Each number is 128 + 24 x the weight over its row's rms, rounded and kept within 0 to 255. Layers, rows and columns count from 0. Numbers have three digits each. The size before them is the row's rms in percent of the matrix's.

# v: layer 4 attention value, 96x96, rms 0.196, rows 4-40, columns 0-95
# o: layer 4 attention output (transposed), 96x96, rms 0.154, rows 4-40, columns 0-95
# q: layer 4 attention query, 96x96, rms 0.178, rows 32-63, columns 0-95
# k: layer 4 attention key, 96x96, rms 0.17, rows 32-63, columns 0-95
v4 101:095137114129125130127145154095107155147133117178134121141120128151141129106128157087132151089130087148057180080147131120111121127111121115206156116089131110116119103092134172100164139128139130119118105142099107161120114118144102092104115138138131137143137167118136159178119134137127147130
o4 095:144102133144145142141120106147167116095131104089118104133143144113151101103067099126116143115130131121130092164097133140111090169151124124077107156190123161137125132118145090166090124129205123132135136144135157112111144159128119143115125117162107118102139158114168139110164110126124100129
v5 096:098085103156144159164096195112151130127151138137169164128098137181136100131161161149146129143164107089126130105139168112151170091125115132114132131108159152091088130097138117097124145139093145112117116121118150111113149139141154126120150098122126145085124109135098109106115158096111123101
o5 092:137174139107099149103149131132133135135115129107118113106108183122092149165109097113082155113113132143172147148099105128099126163084117129106121101144118122177162085144156136126142134106100113115144140148098095123169143142115145118150142162100120158144112082110128110128163092121177148153
v6 080:159151132146098146089121167152097116147103129107078144115147135151142125158158101148122080106094138157161126105071143133120124114128121187118148172137145126108155080123136106140143132128164089113107136054149161169129157101114149128147130143106123134140114128113116136123099109140122124109
o6 073:125141126082161071128120143097142143140111140114170126120069131114126125133124155133097145124185103144073141126180107103097113131118148085121148116131141111097101168082119167127135121143107167161131138123121127129139155083157107170151124145115146142126149148119135101102170122137145109129
v7 090:129150119120155145127162131127144148156124060156134115093117135165123152143158090092099125123104101148124142132163105095102135064115085145148152104125133165131106152135173126118107108113138171126142115139124116102085155116156118110133125182100150175154111101115134135154122097127137141104
o7 082:080137123112139124128121127130130095135149146122155111129124114118108101099145140097158145126131144159163087100094121154085126164095166091126125202136150141135150104106154120149165126132156157124116133097112121102134146164137079147134134100113100078136142162114191142098118118156116132119
v8 100:163114134122121147145096143150162148105152106119157122123107129089114145072141103145140134104165083131099134111115138145097125104160170120155112157130113145146100086114146118124147110145106075132184173090175138155141131117136118107143123168111142098108141130114114127107149130166084107103
o8 095:137130152136193158069105114081114121136136121157098128143128139152095112139113126117104115099109149130121119159091103106132121109119114127099096117156124108141162155133113166168097087167117139167095144123121140118138139122102130142150157119155106142119160121168126152068136112106178164132
v9 090:187121129171117145146162111112164130139128106140123180117104119096085123117096156099122157117141147160135133064144152111122116110144097130161144115101179107120124098122154138095153127141127133187123120107139102197126145116093118149107102142103112124111138105128168120137106131128106129111
o9 078:134128082138120097128125130114095111130142114149199104113133158159135119100119106166110074125108164127106125152115115146135060146112160115070133153167129159125106138175113107124136151104129136140122096116155108104160153118159132151135177106154127101139126138131101112113108112137165139145
v10 089:121099137129119108132133133158146158109146117104140126094102139130070079116110146124139132137147172142138138122146134161159170122119104126128146165142131139156095102144123162108102111169157129057130093143151145145114133093081147149124124106135193117121155089109102160133132124082113134134
o10 077:147170146134127127103112091104155165127112195146134098167144135129097159096128100122128143103106102078157084147120122119123087128148182121131136119180118120124157093123138104114128132099049101134132127134125094149119128144127174123143104135122126117140113151142172131148128122121136135156
v11 115:135072114154121112089099101124078116128135130149125169124075166109128120137103183146117126144123098137113142131150114105132132099101125106092134121153130121091131112126142176144062164121128161185127115137142101097139154133116175115124132128120131155144187151130128128107124142145154129151
o11 109:139115162096098129153143139118128144056161112115159152111165136158131123126131080108140129139094124141163119123131150156135115158090129119154129099142109157135140172104128104118179168096125136123111137129118161105150105133151114146126112095095160153103095080068122133149112095151142140130
v12 093:140155135152155135174137137117134166095126117098117127130109070158128108146122103126077125120147136193067152144112132160130119143141142128083151127110133117099135132125160150111121125100147084108164116084133141106156114155129128147135125095145104087137145116130151153147156099121134110066
o12 089:114142131145162125074104139167153088143118149116097121173149140110151126138101156153140112150153115092075124131121138113110152110109127114139101109172124142149085121095131093193120114090146140126101133134131135136127131124082147124123179166119124166118138155175117101158125117112099102133
v13 091:123148123136181121160113103151153119157110092048154095104091141136142108151157135139135146178135115119122142159112160105132123147142148134157048152107063127150136088098137099150126124131135155101117148123142133157121116139134115105122120107143131114115124135141106152115149129128129110082
o13 086:072147116172156118101139168150093142104163158131090126128131082122116139137128151153139120119145138154169117146157143132119177111081097147103168102151103137100134146113111177133121109097068117159107081131115094138118140133078138128155111124123132121136117149133152152116142118133112152111
v14 098:129113143103133131148103109064156123105110107137135119110115120127130091138128157161156116165149160105122107159124122114111123133155117124080177116108120107133122113112083115183125148129138175107098130148133129113103129161105124167156138094134180122170137128101105144113107197111123163116
o14 086:152132115130114093107150129194138117161116160113147129151130102121093150127125075138147153117138111121137121105132119129145130134114136165127138108110137124095144151098144106086151120128084114138134117156126106138114103161140156078135069139097136124091108119110142174208106134141160143163
v15 099:169167122128122116116103150108156124154129128101111118088157166119116191108145094085166106073104167125096142101080114103117133148143184112122144093136111112127123114103123144134112111133110124140132133129146148143135126125156182094107149145143079150126157155138147155119091128136138118148
o15 095:140068122105174143181138112135132155137129111129147120145096111146161087118129138152078136125149098106149127147134099159176128105105093134123124151113125105139114158135129143175141109126120175110095105137097150118114135133115085188144122115155131098125159093132109120084166131117141154107
v16 111:136144088113120152186120156134140159128169148089138148151133130092116162139139117126114090127142073151070145136101144113108096123155097110113136141102105096142102147138146127128150130126097132150190125116160143090153152156072109112124145129148141143067133140138127145111124121115102150125
o16 106:109131156159187115083143121139145101115122105113087159085159174154109125161117149142096136078093124093144115142108105111129121115091102132124106112137135138104102129121102134138158113120094126104080156109109144161133146136101155167135167118108133168142166161134112118129142138140149153166
v17 094:093154128131169098164108125138157069129094171120125128137107131097109123126104180167133160149099124108148137074138132107179135126118111180104134118124189166145159111129121101134124142119112135126147133131105131077090114138130148140123162120095149113150107114123176135138136092130119127118
o17 096:104178101138063130113114107155097151115152158138123112157108161117167169147123127099147135131164155160151125121123144170119126110142167102112135156107076110100112116122105106088108102150129120114114081110149099138101181131132138128130133105144130166105093111144127127164103141143129159147
v18 116:142134122137161123099158100116126155106140118185160139120116112106129073132150167149134112124112091127089134073153140147131130095178106132099116120107153177134094119112111112141160140141171124076126157155148106153129129149163077132117121083123136145128098126131127154147122166120107110120
o18 111:126131139144095152102064131132118077109133130126123092121158138104123165140114114111131162125147151109118114145095145120112126158094135138094127156172128118138144113163150124113093089102111113182171128131132155114105141119137200116118118149112132093111122120141135134173149134113138098195
v19 102:141130119117168129136165102075137109105131170105131097115100125137124081128123146119106136136120141101106075163190164107118110155131124157132170165091097148102136105134162129137128159125119110096139166132125085125102112130130079139139119102111114131164107124129108142147157159143138143179
o19 093:057162128152128120108103154149132115127135132159168132110138113095134169132125096140150106146146154152137131081112138135082153124119145170105080125128109177147149123144142134119125128135106140100114089158194122126117142094107149075113116115123121106110139149123140154168097159119103107134
v20 093:128153149124147118132124105095132136150155149196147118137146166115136108152165109136136108076127164123106152132116148142123108137132115107144111099132130079118108127121136130109067101115092117142126131099176146117144141145098133169107124148154107130066120163129139148098175118117138148068
o20 090:154112122134158131086144165138144117111111101118078101129092108144111146135124142131109156125143139088147127169107100145173110131128103132136081134112159142165149123140132151118117098084137156127104128106114148135128108117129133119134142123083114161205175123130087086112132117122154173167
v21 087:137132132163140118124175103135153111090127170139161121150130078114095100110126136130090132142125135111104129135139146183082150117149155159104144129146107132140157143129155140130103117145107159131080092112123136121136091105107086076102147100159149145105112196136121146134123152119146091137
o21 083:147139145120133138111077105130112093101118095125115149110149084136136124099105129166151142134141128133141142113106146099173131094089123118104152124135109125143143135179111066134161134099142122143153095179153084160115140132108148119124137084158102126116133128132130158142165129127108207137
v22 091:162092135112157115113145117144162125132101117126120124122127139136104123130151151141177151126125149157131150110139098095154161104090140117105132132124197137094087132157128085153103149123105142107118125132119158134112158159110089108124118132128175174123117142072112138126149127108128055166
o22 088:146134132093093123120104125126113150075158165160143137109116141115135146106168129121142144100132151086162141131117151148128095161099107122117137133110145137112182130120142131113140096119112107132146120150121118158133158105111179130097122114072117059150097079159131157145102121155173148134
v23 099:168126166145120184120111112173107107182154155088088152145126133079112159077172089147159146118124133129127124133135133105152096103101124103151112148119121134126107149127126109098124088110093151177128120169132146103104146131137153124114154138114102117139148117099122135111114126154172116115
o23 092:137111136126124115156158130108110130134115139164129133121095153132100130152129176098106100167138152127177123105103066141116131141162130142123116105096142118164126107127128134172170140137135112098111116102095121166163128125125090141127140134172120095108143101130074152071138113153145179098
v24 094:124113120163103179125104160156138132093140112123111130167145100134141078148125118121099121109178156149099144118097118105117161175146129134117114129129128134123106094114133079107141141172097088161152081122149107131116107138139156118122169137149155095126129143129163137132146068128109165101
o24 088:142152135119156128143173141111110096134101149106111166116096141158143134149122145163135129141094104110092156149135095134113115093101137109111106116159127166114127150141058147125118103119134118128116153076149120176135140138101132117122181115120153156151150115148092116081181122086150136113
v25 088:105098105160160102143154079114155138153125119155129144178096096144099105111145160099130127150137081136117175114131131108125153121105118152121155103093103078138161100140107167129122146069137139092094109134144089132133139125136141108152158143131116173110108110175143140134139149146147144129
o25 078:159116132132094118107155136149132141105156128086118105114180129097132111129096098151142149117105130139151121132090166153138130151083128155066140125138117132152121130140156083132134145123171166155139135138095121116125114157139128123079119102099139118172108157094127130155107144151060127165
v26 098:146116117143142146128108168081146130136137158098105145170146092117072091157104123138085155147128134108160141149129151159150119165115121137114103158093135132106118119165085118139098122141190148145137112151134126125118148170094106151130112096120147145143131156119098126105112097102084099096
o26 087:142144124120079141115186104150169117129092126154108157101147140143140147179133157163152106141117128103107105089168099115137139133136090090111156111143113196085120104122126107116156130115108123123145094105152103133135148101133178130114146168121153122119099130113109110164108103149141136114
v27 104:129137148126158161151108108140136128119123171104122147117143122097067125148128168137116130150100147125115128108173132091073124145137122123126094139151160080102097102138091189117106154117107149148112115170139118107137144085142104078144111110151144174138135168139143137113112119128100116160
o27 104:147110158116123119113136085115152155084164097165133153147090145148169150145133115170149104135136125126127098128123121146151113130115112131111141135060120150126149105131174061138137113107127119139121096107172174134117141130112167130132104102129125085107109129108118143146105100189120129162
v28 091:150100113111133113156132169125141126123175140174115148134111061163119155128139148116125142132121086085136149163143124116133139115087085101104179135134083085140147083167162107153123138142099142109140125108138118129108099148166122133145113109130143130130123156108110146160121118172132097089
o28 075:120107137081116157090158113116138081126117114116125145123164144089124115169124099152131132106120140154142124088129123110128124155135183143118087116133105199117120139110153122149135116170175160148086137148080099103128110122134180113094134115128136146107113129143158154111139104147099145159
v29 102:111127106122061133155135126116119164127079093141158105149129090145094142142206170144116138119161145107103131048128131094123139096151159152137090144105116141119132158148133138116140148133151152098142123102138108138156136113128127134145133162121105148099121138119110148095157103148113116135
o29 097:126138141104143147096067133160129154152163153114099124144117184102106117087098126113117104109105140112122143191107111136145135154116101133095164135145158112147155061157128127142076103146157132178122127127161144123124157106128110125115155114097100114130131158127135142120105127119167137110
v30 102:173177113124147120145115131123107123101136131106130111104116100148084104136054145180143165105133097111097106091136141119116108141133105164141108138110103138157142149122153146124157153138114118117167113133129132146102140094144085111121122187122114153139095130158149177090099156122146125135
o30 091:085123143112149114075096134164121118140149134168154129122129151120099135144149121123106108166129150165137096095118131121102126128126161164086128169125108166111118109148107119130096087147077155127122133097188161123136154141094117123125157095161142110155147129145150071134142099133097126125
v31 086:121167118170130102170150167133108170117099149122131132136169144146111111101138152112125167113131131141088122118121117121095151128194135151141089142114137125120094141134102110119148078128136152114160116111126156154116149129173139073135097072095117119110113123089136115081129120134141153156
o31 073:150164096139128179117099121136127121101116135121127110100091137137128131113169117132156095123118108146143128170136108134115126153067093126126209149166121121100129109152159123128146110142137143126124124118178138109124140110114114126128156155158128087147144121166098129099174099093093104085
q32 097:149113111151153095108150141164058133095134115118102110127142167125137125123082104114089089164097125112157140147121124111108111122146138095143157123160113113117134137148138135152129135128169181141136115173125094120116152131099167106104135127138148175091107146091178172119143132096122136126
k32 099:107151121140125169077088154153124156112165129162133096145118141159099147142143097142102141152143082138145138150123083157139134086156090161094119100125138128134106118129135120147076131134127145150139123139094120120073137151129140147137138142172128143101127081113081115146099092160151134110
q33 125:117137111134122138156116175118103137116126095130145095102145120092128156085153168137132108097132127158101200101138139116116120155117131157106159160099141128132130116092170143144139149133159110115155124105150110099184165115133141160120146129130121085128121130129135135100145124113087067078
k33 114:092151119196152134155079135162160089140147098172114111097179110104101118132094136126112122114147145157115132147145150133130114124133157090126155144143109134083123134120080136071147160132129147121150119161143090093111136120155088157140147101098140117126123124102113116155118146109137152139
q34 092:141120136089096069122132125128113107100163079132103165143143128093132109159105138127162079147133126116089115158135136087133127109172140147141138122128108132115111106113135103143141134104147112160127111086139167145156140153122143178141117132165180145187136122160132120095122124134103090100
k34 094:081152093128150168113126109139122148163136118121123117141151128167100093118138114159133115124084135153147124132128134148105153155111097128109165134151127123118161158157129092076133151129127109085147155068099156123079139126167139178103127113142139100114113112180120119133119149101096094138
q35 093:138130150155112161100099118126117107130142148083115127160118111162158140104114143129137143196112085142137120101139100143100122117154161103102126109109121093165136111152135160081160148139146154143110098121177087157078149146110130107138148117099106130117132083127161117153137093149140097137
k35 088:128114164138096163144128180131124118109114122123175182123107102137095153107119112126140099109077115135167128112139115114157121165115130151166097131097112159166127108154088102152118115128133129161131113185120145120100110151119113118160110161138126106157138102102108105121092121127088102176
q36 106:126082101125103159122140129173162103104137101115136126141147116142110094101172115141104146144117111111103132107123157196107139101135139116150093137113144145156089167101153114132125112142181097108137111150151169108104121145141127184090094136103143116141139109137129120111189142122112124103
k36 108:128084120132125141155095117149113147113129102113122165105147138118127152102167112128110115141111118182095145138110132121143098167101120121148088117151137139108127131145094093079137144154152139107167113106117076153138123152159143174143139100129170111127117089103169163089170115137129137083
q37 107:159170153122139110131168167131136131136112106161119113150157136139121120141142125103113138136113087110138114098123132112160144076097135101174170136119150114145079107095139168129154120143173132135119115099104112133154106140140134102101127127106129106121162137191063126135071127093134121133
k37 104:129113127100141136120176150097118127093157154162142152121089170108118092126162125146148083137131128108103125129115133152135155133105117140128108127110129133103174118136117140056164124142124103146161133135172106128101118112124134122133172124135109105178158122116098108148159090060159118139
q38 098:108122090136076152140128095168099148090136166154135112127138177119089133156104122107115136103127166130114131143143134123116115140149122096106127157137127097127135133132139133088144129145131081179081116155155133183108183124130119139171147145119067136165104121126095129120151136107116110118
k38 096:124106107110105100131140130145167158140150180082121101061112155130095136091123109099136132122142121179125098187105136134103133093161157130142097134149087171158130157134109133166115138126121105151138129106111125095172134152139113108128126146129115132152110100127132126125126147096140187123
q39 106:122130122141144102148123097105139125113163144112127177137100128152116124152112120145115144156087119156087107143132116157139114181101111133130150106149105114146169105173113132197121097117153094101126115155117116180132142095125078102118107107108137118092093159136098173154141107121139110141
k39 109:126105124123131153107164141165151101127100145098114114150094151087152104144134173138158104154120096125122145115128141127070147109133117138114135130068162110163114109131116142185112139112146115149121090168104109126121101122138127134120123125126198157120123114088141124160105191122125103141
q40 107:178147134137087117142141073122133115151128117106138119146129108104180083103090102098093128157126158172102129105151134147115109111123137134126135153150144138056134149093150088159147109138161160101104123118135116116174096131133101102134099129143134144124150153130136140158160174136133119130
k40 105:137144146132140115145124130135117141146106115151118118191125155141106114139090124093124112134139128140102137106130113123122108161179085105135104126096137128123115099090101123140135162162175127145120150131140142128072133105138111139089124151133113114132139055146133122112186176176178100139
q41 120:131163171106137139079117084109139134108060124093130155139098126144115152192129134137125124135093142133118126103094112123095122137091124120128147091150180138146117132092105147158072139154109144151090121137119133105140148107111132118119164116156151155140147129126118105114152143157163165154
k41 117:120125152132116125122155136104145100102120095150148135135105131117124147157167170142139146152126116135075158100128118166073103160112124147106126122162073105161119117145135163170123144084074142100110188147145163138132129104124153143134127138116119125155120140123085125098137082145091129122
q42 096:108087153147135089154107153110121114169125130100158148130110132110086116141099099137136174156153126119130145151131149149137111101121132112137091151127176098155072075135137150125117126105163112111096119126114136098162146164183136120110151117117107139112104134100113107114125184166095129147
k42 098:132103134122111134115158172139100118131154112121149157124102102115110124109157169111099128145162150166120134164163166092134126119104102129141099103142152096142076169090141114088122143135146196133162155126103135112117106121107137135088141102104125120169125127144154093117140171095118135098
q43 099:138119169153143180154139147120135124124142112099112127075133101126163119141111120135114119144121126125124125102130111120144147106138155161136162106128158070128140109142129093133068135148146120119107117141116119136095132139100121101110083163136104196110100117108143125118088173176180157152
k43 104:119117166127112112145100166121093132116146147124111161138111097150086128155130117148138135137148137147091126087139110114102117130108058108165173104092141105193117102130153127112109094116156122108127124143117138171133132109085171129131173193108135118128125135114116140132117136143137115169
q44 099:138120091112159136105118104121139126200141105137090128142179113111128139127124135105139140101125083138163147084136135120093117151149120141116131092202126108096150106160141102085150113119167112144129124157141129139115151150107120147123158135145122143109134122165136119114124069103086114165
k44 102:163172144142152115109110106152136121107137109115144166112113131112142073121132102147153167134102135132110138132074115121156156089132139173161123143120089146141113099135106046117132106106119111131162128166096127141094117105170094127131078157157141146112153145130123121144143145140126154145
q45 100:128088162195152115139162107129131176117063119165146121140110095099148115081163103111133112137133133138133105128151138095140130102138113154139136124109117133157176111124135143129113118143113150119076152186131139143085112114136143171120140108162121149098139142162138109124107107123105092133
k45 108:081137120092120108139091128141130100109120102104160101158129146122099123146111120109135133106082144147126160127142100147170079109115097144133203156150112138116127125114158139157147114136146127124129089123127123147160104107129167146108129121119161094182185137143096114108110124118168124166
q46 108:138105125142147186104110137105134166120146123042073152137124156137156123139104132135124139128148151139121122137101160118138150103115110103127142105120129139107117077165061134146133138128125149117105148111128141173143149152095109099125131113172127151127111144158127093090150134136108163165
k46 110:075125158154117129099156132100120137140123158117079140131102107108133109180104116126135141144096166127142113140157120122113197095117125164144133146113101139164120093115129127150084136121117162130114142086095108129099119154142140109134147127159096139127159180111128136089137145169088112157
q47 091:124099110143127122134096102093105135201118099122138102189104130137080123130140152162109151119179163152166139114101129102117126141186150087122130146114142123136137147084108117160107129112115091159126125121093134125173138110123092152125100102122131112132143152134129167144098125134160111142
k47 096:123115155131148115111135110115155109126111109121119137171161103121155120112131143136099098094130123146098125100172133131121117146188140107135104125150106119179153119092147125132109158177148082153144109105088144129147108131132105153087102140128081126142137176182154114131123125076156106098
q48 093:143131117151108099154140099127161104146122112126128135165129146158135076096142135135143137137138073143105114098122137118146120135116125104136147150118118069140156121112125108137116113176106173159165200101169138074159158153151110120126090110149141133113143124096137118143083121143095115123
k48 094:106104104161117119136085135102158115140141123106129144156178114124136116151120146087121077173134124100157132146100115155143138169196130120125160165111151104152105148129161103100130097145133077148123128133134129167109109127119132128129114077127140122155181071135120111131133134123105097116
q49 085:147136149086125118128165115108130103090119133109158139133108148093139132135166124107122110143119183094146099144103157133129097184156130106111084103145157132123147115138131139101078144075159121113116137141139134192165115171129111110140137131148130108123081155089152131117149149105121134164
k49 087:116096133125146150111153117177131109083142174133165125109121142127120126123134138147107131114157145144129136078068132110111130104152131124143106124098097121115112140119152147141113163049134177129133157075135130107142127137125165156112136132104111090151125135152148119156101145186096117096
q50 109:103133118142094109129165098116118112168149148116138147126123138121128123120105148088142161105152142132122106121148105134137083134168095124127104157121143151137099130126160124123136163196151122087181184172114130102131083085136113106116128136124146117110073162152108150078130133128125113143
k50 107:160146113072143091131141157172116115102120124162084169101127138108145096108121125112096093126139110145103126132153148151116116104150136175151124124109192108118114108124151123145133129129154115080106149129125133111152104116132099148114149084130106170146168090135184126136112142171122107130
q51 109:142093137132104102136111112130091078152098150116132120158123152107188147133124105162141143161116125114094091106129120130144106114104115110169116129123126060156110154148141118188145153153139137106127133142120132142106109123124114127083157168156074173118174140109128134139118141138093120133
k51 110:137159165120117119155149143169101156137105090123131128151147131117080132135137170106140116142130111131142108150172121150135095110155102137094121168111150135167094114150120072115113141099120142146149114093125112146128121137064144139105130110166169086162164084141108093130143094132113109119
q52 090:133092133123130103109085131185144128095151147140155154119146139097139162098115118157078152118128122172142167121117136081120101152128169168125125111131114174146153138139098137145107131136106131116186128091101108103134147150124129141148098141171097110086159092120125131100107129094116109126
k52 091:130147094132097116115137155116158096144123118102156106125130153131135149139101111138094130122134134115107115164172095118150141113155143084097146175141114136140079119168150146101095072133114139159139101154103116143138133106165153157153134076131119117087084146161148120169164105132096128131
q53 099:113117114141148096098099147147112140109133148129157090137117158118149127134092068097082140122160097140130149124125138125145101181119106168155157119147102121095122078122162155124117151155150052119126148146130144127139117124153182124117111105131127127130134129139159097153152093124149145085
k53 100:115161159136149143072117143114126119123129132133132120126099137159096128131126092143125131158135165143104153153091160105090129182138162152083136142128143135059087132150148124131059116174110122137139095147083135099120108138097145112139143109120128114114144135112104108159139155136159158131
q54 093:167096129129120064157121106125145147110122141170133092132088148139108110165151099107176110139122156129147162127139137144117098120152132105147114119094138173097152109126132120119141127146105140132140125119135123105128162142138103097103126110119093118122074156181160105155074151133173096145
k54 097:110126100114101110103170144117091113132139116152163101153089126136104097126098071102133133130108114117131113085113152148138163152143209109132138076141122133138129158110126118162147147133186132109137137158144124140162089148106116133088138130126103144178122110155105151153134145130126118100
q55 118:156124123122122140170110139102106134106146094142151121100142125133146144122129136110132135093102131103125146086148183130116135146140108167152105194127112117120141183080117135115127157152165144120132105143100120082156112136155098170160082112124180138119113148094128146119080092127118137123
k55 116:153082152122134126116094077145134074141168139137098109133121135156095116132116121123076132101170135120131143155153106129171090140187103113113139125131151084110150132144118132120144176102135126087152104123124087177134124084139085148136140135120131160093140125130149122106162147120134134137
q56 098:154119052150144142162137129101155116094145129140153112102105092135113118115133142114138149146105148153118146079179112116136085119172187108131128143137140144119149170142092151135136139129124083093123116106139145099120119088129143148133141138165131111124158135122110130092100076174126136126
k56 097:157119123138090095116153115152153128151157109129111157142171115163149132124112082090124127109106115152106116136162125116127117110138139109107147154121098153154130144125127136144193148112128129108138103126114120093141124047116117150154125093075126163091152124112159182122135105135134117174
q57 102:113165113110158181114120110149107127126110141150110133139121153153109116152088141138156132088162132102123129106135122162140124091111100107091143117140084125078114117130128101115146147127110167131117089116137119174158188164169168133136132122085178141098094110132111138109164134101136131147
k57 102:140096157155096127149135082089141103164132137116148120112098123175170110141167136148090119153092146108132095175141131130130185089112140128153101087128132143112132106100111126148091115152129129124130149146120164124133164162164093110116115125171128159135122122081084125116101119156136130133
q58 117:146127145097098147081134107128127190151137144154109138085108169151093160134126124125108099130137130129150110129167090139094131152124110113145115058092145111151145092132108136121126132114106106122127127107166122134154181131138125149145147130122123123152128096130064109135128128155196133143
k58 113:149134119146136127154168106066119096150099176140168125093128102104169107135141103119175146111105110118106139100138099159088113165110160132140140104118109135138095157167115147126076084134092125129130127124110150101181143157146093114123149119102122159141119127163128161130124123128125155129
q59 100:132133152111109133173125115081121149139105153125138113124139156131149138130153143075131162109087100124128084111138072123144121109132141108125171131083114106151164145116097129153140154073127119103135144115076124164178148111160141147081138162136160133151082113111154125128121150127149117130
k59 097:144099127157112146141141100129068112124146129141146116138144153123132151155085147110139102121086114103116120118167147120119123077125125091170111147073147096128127137118113148122147147116061109152096157121099148144153127116099130171104179157129144120155166125166120143136105112121149140169
q60 093:066160119145188119136077131168134096162102116150091161068118123105142106159110130159114083109128123140117122109098174154125114135122185109108144154126119131136143182120105116109109112140149138114122151148179126140121119135123143114126146141117106141101114115113117111147120108158126131171
k60 093:132139145144151135143079131125126125136126104131130175117109159132132139156133197134107167100131113153128110116107122144201189104120107106108158110138078122139116147154117116135102089141146112103144144140134103119153151102100141103169091149110116153124114148088155109104084136132145100127
q61 107:138131105156081120169114138112075147125137126138111144167137125121136124155171111135156159125106057124132085154151138135133091123113123134164130108130127170119146110142119142124079132117145159171144164122126126131118144099124114150130155095108111110134188099069105111127132094104153115156
k61 108:111161102115100133118122142102102090124122098103116122114156152106166129087142135097117161106135102126158146147147167152124138171177099124103119161066098136101133136139119125138138117095097127153105105111126163189128122133130136141103105175160128153166146115088140152112152091101122139121
q62 113:113109192092100141110120141111092141129150146128181160122152091105118122135177155121163141162132107135110132126162163185121098106116100098121194138123142144144103118150082131132123115140094091125101134142120138157122131128100149135081124125130147084141128128130151138099117115123128086114
k62 113:112108118140136136157148146122116104152165082098102104085132108097131152106117159170152114100144142131125153105164149126129154116082099167146126151127138155083152176121086142143123133106114128156130136138137134112166079097123121153137131103134151092129133136126129159080136131167113075091
q63 105:113124109072116117101141090135129150145105152107108113134105137074159120104143129119163132130102123109116122139093132109091150122125172161185181142123163126139131148166128162132107145157096131144121098086113129139143164100162142101148116140125136138149147139116098113098165109136174122078
k63 098:136151139125123107074142184142132099131113145129123106089195115161133131154163123066154123122117092106148123139133104168089134148119151082129141134160095127100145137128128131124094145142088117126127179128134118136152120096123145134139177163163152105118091147133092091115140123133128119130
v32 095:120127140149082135098147132091090158134144131098109159143116130132115166108101152144120130127139148122122145118110133133144062153112089104173186116157137107133187159095125171172163128111129122169127075102112138155109126140103130154150093132132118118127126098121149141135113129089156128133
o32 093:152096141090164118114117129128139136151115055156129128113130133117122075147104087150146108146111124108110126137090126132105103117141155154111061136116129141138092130169148099131132132129151180135137176133138152091150118093160095133139159132147112152157149146118101128122161095171119114149
v33 102:118143103128101138176137137119126141145149170088110124114127109097135158089149088143110109127128106130149082130111134108141162088127131116158153124165117114139165120125139143112142121095133163130115124084139144166191126163152122092102107136125112136096085105185101087147130156148126148099
o33 093:088147137126150155153151125115097078131101079118149132119137122109133082139136144102120165137176149164142152140134121156151101126129107168110136145074132142117111129106159136139118127136161155146084107150088128070129086110133113152117113108145115084125143179146132147083129131151135120157
v34 101:109089168143100157121174143171110114132102099140108110158136118112148130146112136063099145138130143150104149132143128144130131140110161139168125102104117113090141137147154125120117151155090153149105142127119114155075166142155104111150108117104113114141128103100086145141119076167178156124
o34 099:105146087139122142168126104144160131105129155128159130133135143124151127089124126144134110158088098142092137166088142129113134116124149176126113113132109118119102155137096147147164115170171089137167149137162142105179117097110106147114126112107121116115123165165122131138118128085074087082
v35 091:108084134109091129099140119189140100130114138127130134118120168101117121111174108108162125091154136102150156099112163132133127139119148137143090127118135176135115161100166133108169130158131103147109164111111186119138162109140147090116117152152102139112126142078128129102094123116091157159
o35 086:132142115133118119163105115107105150151131138119155133125134121094158118141097162129063143136109109129135139174137118130116122125141158115089131146147120122134113113119070120174126098128111121113176090137179102137112181146147095194083132133162157119117115105163140080097135136117141126130
v36 092:118120135186103158141143138117147127113120123135140089140137134113111064132120148112120092102172139089125150123088123119086107143130115135098181103090163091129160095100127128133164134153118129135123161131122113158157108134120141117134177100153119123093102159151137151153135129130087180156
o36 082:146103089115129161113111144135152128122096127100070104138108130099130147123148147128109154139109157093130175111133135143146138115127124159160145170181092155147093136183085146125078101135144143098134115153113136084114153151132145150147101152121131135141135137151106103113137092090138078124
v37 084:096151167148120141112099159112135099097102147116172182143136160074111146122116102146123114102124112119125143091088098103149095151128118105164121107111128138127188152128110112138149185075118152142095151158122117145130082135142102103139139119121135147130134140113164145120153163125141099131
o37 083:136135107126082129133128136123114172145169106138057119093106136102151140131129119124124110163130186157109119154116156134100151153146119156106121109109128155146077070198152126122094119154139129169173118128116156116121157097115108135116109127138115122118106130122119130095153096138144123154
v38 096:110152151112098132162095109130138066109114114101112107088138156116150100112110167140107148109166122126092128103114105109116136165142109140163124118147120164155093104134111154098144157151124152127132128144130145069096145151150144101193128152171132143139131101109115129172154121139124115088
o38 088:099126171130132109088178124133129128145160155142114119138084143135126152158113126114139128179118128119132156155167120142103166107102103142085142144087143130121109152099108138173130124104127121118144097090145110152133170105087127169117145100116093125151139157169141125069108092129097126113
v39 096:139150157088105077162128139160145135109155087083140134082160150121135105198118115151119165089132132134076124119128146142105154144172130124132142130121157116113120108177147097188133130127102122124140086151112130145118141130106115170126133117134146157127128105123130121127100099101095114111
o39 089:137109150146118107096135135088140123140124137163085129175103132113121171146150166133167129124120114105143104157156135127134126081089092101113113105094100120105124142109093165101153093118136137159130138084187142150151120105145150101133168134106124100111155128160093116136121183136148144131
v40 084:121157138145111116124151147100058138115141106140118087096115131140071131124152155107104125131120181115119174115157146141144155158118098139135125127124137147115133168144117113117124191147136099086130115125152127097152146124135100130102102175132076160137100145115086126135135125184109142122
o40 081:121107156098178181106096137134146126128103143112128135152148097127182107199129130147145134140136104141077111159130129123131143097113124120104128133141128072152131142097141107146108074164136104164136141117124120153109145129133123128132088121151125124089133091158177131134130097093133091148